config = dict(
    bias='none',
    parallel_block=False,
    init='normal',
    lr_head=0.00316,
)
Each number is 500 + 50 x the weight over its row's rms, rounded and kept within 0 to 999. Layers, rows and columns count from 0. Numbers have three digits each. The size before them is the row's rms in percent of the matrix's.

# layer 8 MLP down (transposed), 768x192, rms 0.202, rows 432-465, columns 96-191
106:566521456448414428508528536500423469490541448521539452533592430513472540445561449472510565432501452477451546545516437570490409482506418447538526458492507501487412566524498542551536529542542487341539471423495523528547535501530517501466508452449555382486635476419462567488551543484509510444
108:516340498486511451457459422587432483512565529498647485503499460546472505520511434521522484517435445514462514561574471517539567530507545524537569457516544511415479551414501586514484556522458571466480532501493548484507496510497468593516426469480498488416540484568444502514501534482435574461
103:461530494444520526543520509479481541435562445534497509663590428499529535430406578560556581546452514545628490532528460546550560584473531592546569474531506461519430426419545420543444540481432536463437530425489478456451435523532475498547439395475580546559509471414476442474541549527420466528
094:475488466508514478402443459448475488594596538619500480556512563605592502541471416574489543468469490460449507429538421569498487502538429565603482532510550506438446418468470484493523547547475451465412481521487542504485513445524515408483465515526504522511516469593538499465524477581398561458
102:591444485543447507516507519539505423477609508443496449438548531570484522447481502440447439463465473513539459410555495430425418545506545521472567562506567492500454498535385521463436520513570544409539461425502442499465498494478559411527541470493500512516626433409541467534503513487579557463
098:494505442516507536499576528491526431489523523462475509483472511472575452494491529579516546546537541556416510520501447550462450514472511411476390554550407489501519421498536588466500505516583440468485517483435515420511544490442464529492504511550507507526465560528428389351436603517524388595
092:558479536470521480483505565482496466518428627429524497539481522545568570533523524525485467492548490564432526618448475557434441565477419456484512477407471510474553427510505461422470515420503568401438481443455531508399444463488564590481466512462494493437489566586546547484559547477424474472
088:538572477476437470541479579447515494559502500420508560542538494472494422504435497456448482466497613524585558427491529613558460530502518568490504502498564508520560502518547442476607465531382440496524483557523563506445551463452541432480465482422543502607524555451500536514424494519529425479
089:496387495469514565581550474501532469532572536508488465478561482407463552475496493499559535441423362486580443485466403592485399537506518465525462502461526583509473515446528539452516601467415447498482460554556379541521474391564492485562529497505490476520503601525493484512464507529516476394
102:536467566539403449460553520496581512495528532427504461443617571475466499596488427469499552562510510500458498450524480540457477499471443510455550469544486453561463595484349519430518586473602495519429551559569474476624473607422573516521613493565505466505461478540458546516529522502415439593
100:491479537468425415518442481581522442485513513466421423567492512543521531514431486481451567477547545512565348510508496574544447495487510510473585505511467481466463537535513561502531541473482577435407506425444529535444468501494403452662435418472624549445574464524552531629511443526484522439
103:490574510553649438546485423483491511453462466478568472481584533538475584554479519465511539486410510471476488472525477586529451448474484518621592481505439518511434533527444555458510516523503474513480569544500463431603524568495470571547526462479407521510430497462496524500519481494570513496
092:504500440481557570397480475478554490543491617513457508506463375511516472509482470595499418481499472412510491567519492519469460476571570571437562583522516509495469508538494474484507538545535460555487493567502507462552462568344573501492559464578502475451548407474451474491516526499529463458
094:414533519456457408442472422534451437504651493416491476478456456463475557451492589523528512494467508556503446500604469443485457518469625455527542495525423505489472550537571408499514600628430515492439428497570487437505462458474487506484505506572494494449481469483632472589538523480592544469
103:579448449453532500413459427484598544494561575520483461568425461528545494537411516493568513491549497525477462459531516475523497500468375503457529429430419467487546504432563451523432468507601520494560472474493488477538530534507558442484448513580476516532390546529515531535495508429507458410
104:395497474478448431539492542514413536543526536568462582505514467511536481511475513535532471452512547551483491432525469578495495568435558547590513537412536487544486413495493480602471508479524513525499515474533491559435555513491491589513424392408601512511550549422574544497481513509530505441
110:406508469456582429520563547441579445449453529469499451494539490541486555530505579550457492505432447481422438530536514447468446563493579538517494660538570548473526498434458466535501569535484445463481522493606461582439522470485563446450523485445523536416491488504416484477558443507476558543
092:455518471470500513502567483406454500506523546595558505510532497493482565533488555439592442564448509479403447422499454511410459463435467472543491470516545505482429460439485449584498516560552539546499398573465522559589482518493543588483563403535470498359482516486518525481611560451507437560
095:526459485463475432524527511513469489532597518490518591485522574503466512495560482439487515490422466582506465528547539481436515506561537510537434478519505540401516412512542476460475577470490529528529486453518394438439579432469533413492476447568473499524527508436549580481522439483505567544
098:472532498537534489407442460488555505539536573572504449505500477589588537399410476486545502519447548521425509475405457456531541467443549455483526555560530582487442479508576521499474524541435583480464466517399499432451443531493462562541522463524482542441539491520537479569467518607498474587
094:499478432487553563481547568472512493537411462623469467474539577600549549485521499524540465497571585540526495495464510531480495482478500556584471477538566442522429419439555539400506560596522419525431513402559535505456471476577521453564524483498601504486444537475463497511514455629526512491
099:570422460554465426465462536479469512415438475475439367542474461594619558537397486501547447492602474483490444441477502621617493503545498450464479496488558427518558386537521510489419489467502562500530536495488577494429559533527499499478508503526455531532476488544478576431519531436504508537
095:558488627541399491480488490558567505574497524461512533404458503406519543464454455497507510508538418507526559442511464627479393455507432521517549487473372506537383521432562532581459555510493469554512492531466532613591448446513503531453487465493448483544545534406513396475427530533485489517
088:584513484535510543521529470426528544536507458484497456516475517489477453479482485526446494489551518566536427524532539425521415504428512511449527534495545471465454461609533582479443559504478537502468526458419494452463542520573446423536495561510481444462569579538512502491459511424519559548
111:540472474495574478499497482412451542508573569595485462431442555453502579495495568561490558428593517393419494590561530407443433425532471582379475567522489523547540425513465553467547498536521425534566436530518568498472508537540538483410544500518482537559411539496498507506438546471475499467
096:509535442577579474621510604530466531483546515436474595485469533536489448420476552557453555535453519480480530580487458441475458489529581549515519523531435500475538462467414519417500428428515527481486563462543471484399596567572494449433528556506470404468454611452464498502394465538458522439
099:531461524515492540464469399513498541458457572482474477528550579460435464472508446582468478486578581520446569482438483496500556435560488435496605551458454614456404426538539535512499490411533591481524431507525481422507542523468571507543590513515469478506548500562437510402495506471493534572
091:483476413646542455491524526439466504461496547432622421580421542589536523567480495495477441480521523473554488391493482478542476512452426570494503515533534462583503538530517508469513553540480502437513523391450413529482431532554474441496566492538461529485481528637509523511528497540537479560
099:541499586476483534419480451476549521523438573515521532520504625500554552446530531452515505472532440503507468588554395561406503407478569521538458506558518519448529449506518560489497508477497513524490513450366490504487517425465509519463522554483480547494428500536566533453512526435376640524
095:537531508495577529625515540504493472527582556434523549465480545475509522515475464496436411500499555546542523468500470617552505457528509440596458488470577533495505478594500494514498536544508502516528523485430580539393567560479522467444377448538594395530483453478467505542435505485435484451
099:474453474452488501432500547418502464434517558576477461412559525454486501473480538464483514520483473537523528533524519508394520534496475464494547543513521539502454480465545489500625546427482474536521466465513567541496483528542499472427539550503518457533611481471655532528561514485465567538
096:385508500465544480471552567449497615486521499619514503557436480480525510552468494522527432504464505493478587507509509483453404543450517479509571364494576425438492623505472516522427499517499496580511496497464581537504407580582417477559445423442563540571558529540496540546514525545504516531
107:476469449556504497542388588411540479510405538466389532468544508524461413469485430529541525556530412489434504488563547491529547467522499562554471453609465516452515519526562575499467536546557494454432544480516447511563555549516463416507589498622468600482563489470485458491569530349455497499
105:531536441464464506377554479484572481517557553403403490549598458498509543410501458502510515491514401456488396532472496475640511548543515593561476446487492465522526502431573442554521475540436442426471458517399573542491503469491484515572563486550575527572487499537404479546524503446489551478
# layer 8 MLP up, 768x192, rms 0.129, rows 433-466, columns 96-191
100:511431512492452521556647537487617450553490489543459512508537491563507498529509524412447456525565464454508495505376465568445472531572419484453473584457468496530567428526498450520481542498492566393498565488468448475529484513487500464451593539544482477416493477463500506468497543429586521535
102:464581442526529557549474336480598479424465490505525496368510530472488436548482482448502442461559580498501533413517451542467499413381531500466506493447465429520459522521387442504580473435544463531539499623527444572565493502467441509545597497485408547470585480501477512546424553506476501480
097:560551577473500530517524555517526469482519620478500414549584427499432538445481513463477508509466506530547426476462470557438520424525519436550458532585489542459519472424499563532428560503497466440556560489465499600522458501415508437377618571459450560480595484514547515490436519460538486622
094:532499476407446449514477551490471534526514439451489421462469517547511426516524451466424436514448495483484492560541604554439525419452447449425526526552443510563520584439517563432496514583478468523396536447556507527488477484455569509563567541476522444518482587473481382482466516482524617542
098:478405559563513538591521413495560518507443408583519476483459476438528531525498529502506500582468481411469478524532475485511520558405479438483505543501533524501489478408481434555468497501451535478476448434586429466461478580501482448528473581470609518569445390467559542585581493494459488553
094:493541463487442440587391500538456453519574411503531456535553502476494493493445394450541576582459576461493494438537584513499540522543455495510497511553486412521498564426525415567520513509525478513549488480480474534455514529527517430502507488480504466501433477502556431518532444462540549604
086:477490450467459495411436513558456584441535456556455550511456507443501539447546475504533501499577449504396518632566464477520541510499418470526531460584452485494473400547527479530467514504496539527481414455541480500535424485571482463513528532540523417513519392430453520420551532522473549507
102:569525453443519523507467413562529392538472498489431462395498451452512480445507537522508603409481558486491614401573471543449526459627533493496511508456552538519520471533557579436487446461580485501500458524608431384468513527476547463456492464483552534500472475549479496569492515482524479546
112:462541487580550421399487478384520492540551487459402457561535549521479461520425487500475485445579476448439438538459527431493466480524610522490452521545460490500482438455517604541486481453500512526555458487449478549458484642549552524532552460619511531480498468499505497513534425539509505526
098:523441557493501513464543591506522508475470490537499525550439411387434442509485508513531541482482548521536572514501444514478497491465532564413508483464522439564378496527478365429467495537450525542446517543481426507537509416532501578516555541603515345449579475584504527454534484536543479449
099:471528554415552474448531570558537501601550521495474412489476526482452439460488533412471428518529462546609497625506458587490517523568572395484446429543479557565518527483535431518468550536552600439526499480571487534513517472564370530436465496460576476482590562497483499512529552460549495509
103:434504436458405578472471570471416503406559492540642464458522509443413508483483488472489584491463514493554502528440541545485533509507469446536451492457550506543535558426575380545467494431523531478505562419508502533530504428535435565515473535402460449522517595449470466569478559611549479499
097:553495553492487457587513457478455546441518425492505490462549435489454514487475514549495449472432537398427528452551431480448602519452462468516447517426452471537475448474507462508500486528521398517516568516456421495545477484487442545501545537433440505608466411528499537389513495442541522484
105:486554440480477445543551570499487490517507482579568489478534460514479390496456546491451523625492498531522483526476521556515581467425502514476463583502545454532487425524520481429467426508398545519517424412517471537518431449401510502408560455544545410520514530590472512492529493489448489482
094:461522490503467497432561529589448486581502489501587530440529439553492520441422473583461525539503501519423479537505487442595503547556490496497519593534521508555575562433531542498473480469426479422567475504490480542463519493486426419556570462441436437536515502479430552505464483455486506484
100:519536508502463437506504372519435400522436523596561488544477466496426476537443489534501480467543560477555485610472515526531487449550575433437526490488496534453537518509487501635600582475427395495531535591517467550520532505510522486448529506535530527452548448530498522471517488468504476547
096:485454478479687593510506547471501450477581534508463502464481509528543497469483545536455485490428570575503482543583508577543440453466451443534467424519401471521393499458544532490559546511520451589495446557484514452491574495439532489506508546464486464580500487457567480558617521492505512480
094:408393539503476577488508424510530620535519526395565447425542542524497529452434624526458558470528539427468484481540540558601493474537494475490436537519450495459496493437463415469551562558525429482486545435446435432496453439576510501611441521504600465517544508504453445474426569508500409550
099:554430549541551481403542516543442530381434450476554559464533506510541530483388558495459526449532497458494483496402522540533508504523341538448485399496458503429510410539549557520446421497471517477491534501492488579505517493500549483485487576520550446523514450452557488479605523510452523555
104:524539547517598457551530500474444521538487424461458534458431503416430492510462484490547494430469508647464540441543611482465502592448547469446539477452557562511508464500522484476471474681478548501467547521528440468418511528501530550519479524481522487517529536453500521491439424471495634475
105:585483549510557486486548493413451576489479537517477483511500474417396500488425561496475484379400529446460564481432443603516444519554570594510490535492623547490412531501500485479425533447459476458454526495527458463464446515533473426444421576438536491476430396529423503537501440468465467465
092:445503482575448411501485545427541524476546507515479500500548467520538561561443514447495486532561515483484484551515565492480557531578510611444428522461532522518521541540579534568475459507534443608427449433494488529466516483459479382634602464519427446466481585571406579514460455623476451507
093:497521456534538578409520472526499501501510479371576560486552503586553580544490561509505473419456481537440508469426461547379538456547585529504433550506370511567548486525476471513531461570492459490594563527481482537463506551551494554496587537535493621513509604458521484492509489419431548569
102:509518542575474473537556546536544507495493480532565638480503561489449392423567480518464561510474672539473563556637495487607464420547560470503543446501451470484478470442508497442465501461450492545499528544516456495452496553583485494525434546532461477549575475467379519586556468438593495429
100:484457543495564497462458500515439457470513500451462496552515519561540437531464509512482457506559553512502559533462451480517537552535470401462500545584470548436474518453419478489458479468593504603548488486502550448460502472576482467533500518528530456461603525512527509520492450539525511407
103:508532613458483559461487506486408595502514489521495564480548443503431507523461458520510514479539493677418405414511444513532506490516526503469493476472459394487419519613450539553405474509420536545471428499481478391516483445507497553490499505552549481547530414430513517553475474442531538609
097:517531529413551489392610549507444390505496530567486466485397463458577500518444473429500442463581455541523417538455463440539567478537596447503507507498465559537490549462459426525534407538545468522570495528499516491395538565532578539496454529459462466399532542425609533487500478492554501506
094:426512528464521388475440504532560523525465444495535537486570556532484555494482493499436586563541425473479465459481487426486543470478474566422559488515473582470540475439490459435522547560523548425449540407512474431454391474514548518476490605465533458556448592528561489499497491445547568533
092:559513535479558535517520409462559475600516431540566572512514443548460414495474505505462432559538528453457442535397525533456621495476481482471438492431394500559504507552544510502493478473512653413522444483463472612486434527535545498475544463621568484506527461555512464475429565577562513528
098:543514458500538411473469414559422420504513479534504586512522502512423550503554518490436492492571566570612447558513510508382518476461427483427441443463493483509501587435479546526570455422510495562546463390506453542434423471415415488554516447502517619401553474491499512512525535446514509578
095:521391601405552536599613530502489404529545453513445551480459480516414518477504536442479519529535439493483524465412515528502582398530391497552486510457487549496487487446534465525467467503463486539529488566456453472439480480444537545482444599514455376595413560473508580500439385517455506466
105:393516554447510496544471449574507478496466463535495550521533430394564460529553498460478396501527476399571441547528494544509505483467565468537459483523465511534500600538499517472468617564531527578558523556533481438538466524506414399555503467487496499434541500517615537524565464526391585411
104:509481515537488538465525549492471419441467479481556471576525510582459476536422543496487463481474603563556440579454481418459595488480483474559536479492470486504433507456530533482514589415534493498567532517534500478556428504473470543572486554510493576455535550536441479511550464529530524394
097:568382505465594517446450584584483465445530520530552581487512496462389484526385573454473444508516594576492485460458520481558502522482563535445406533493489468556494467467538561403461449517443555474481422424523459504455549584448555475509580509474500515464468488509597485432377609471452557519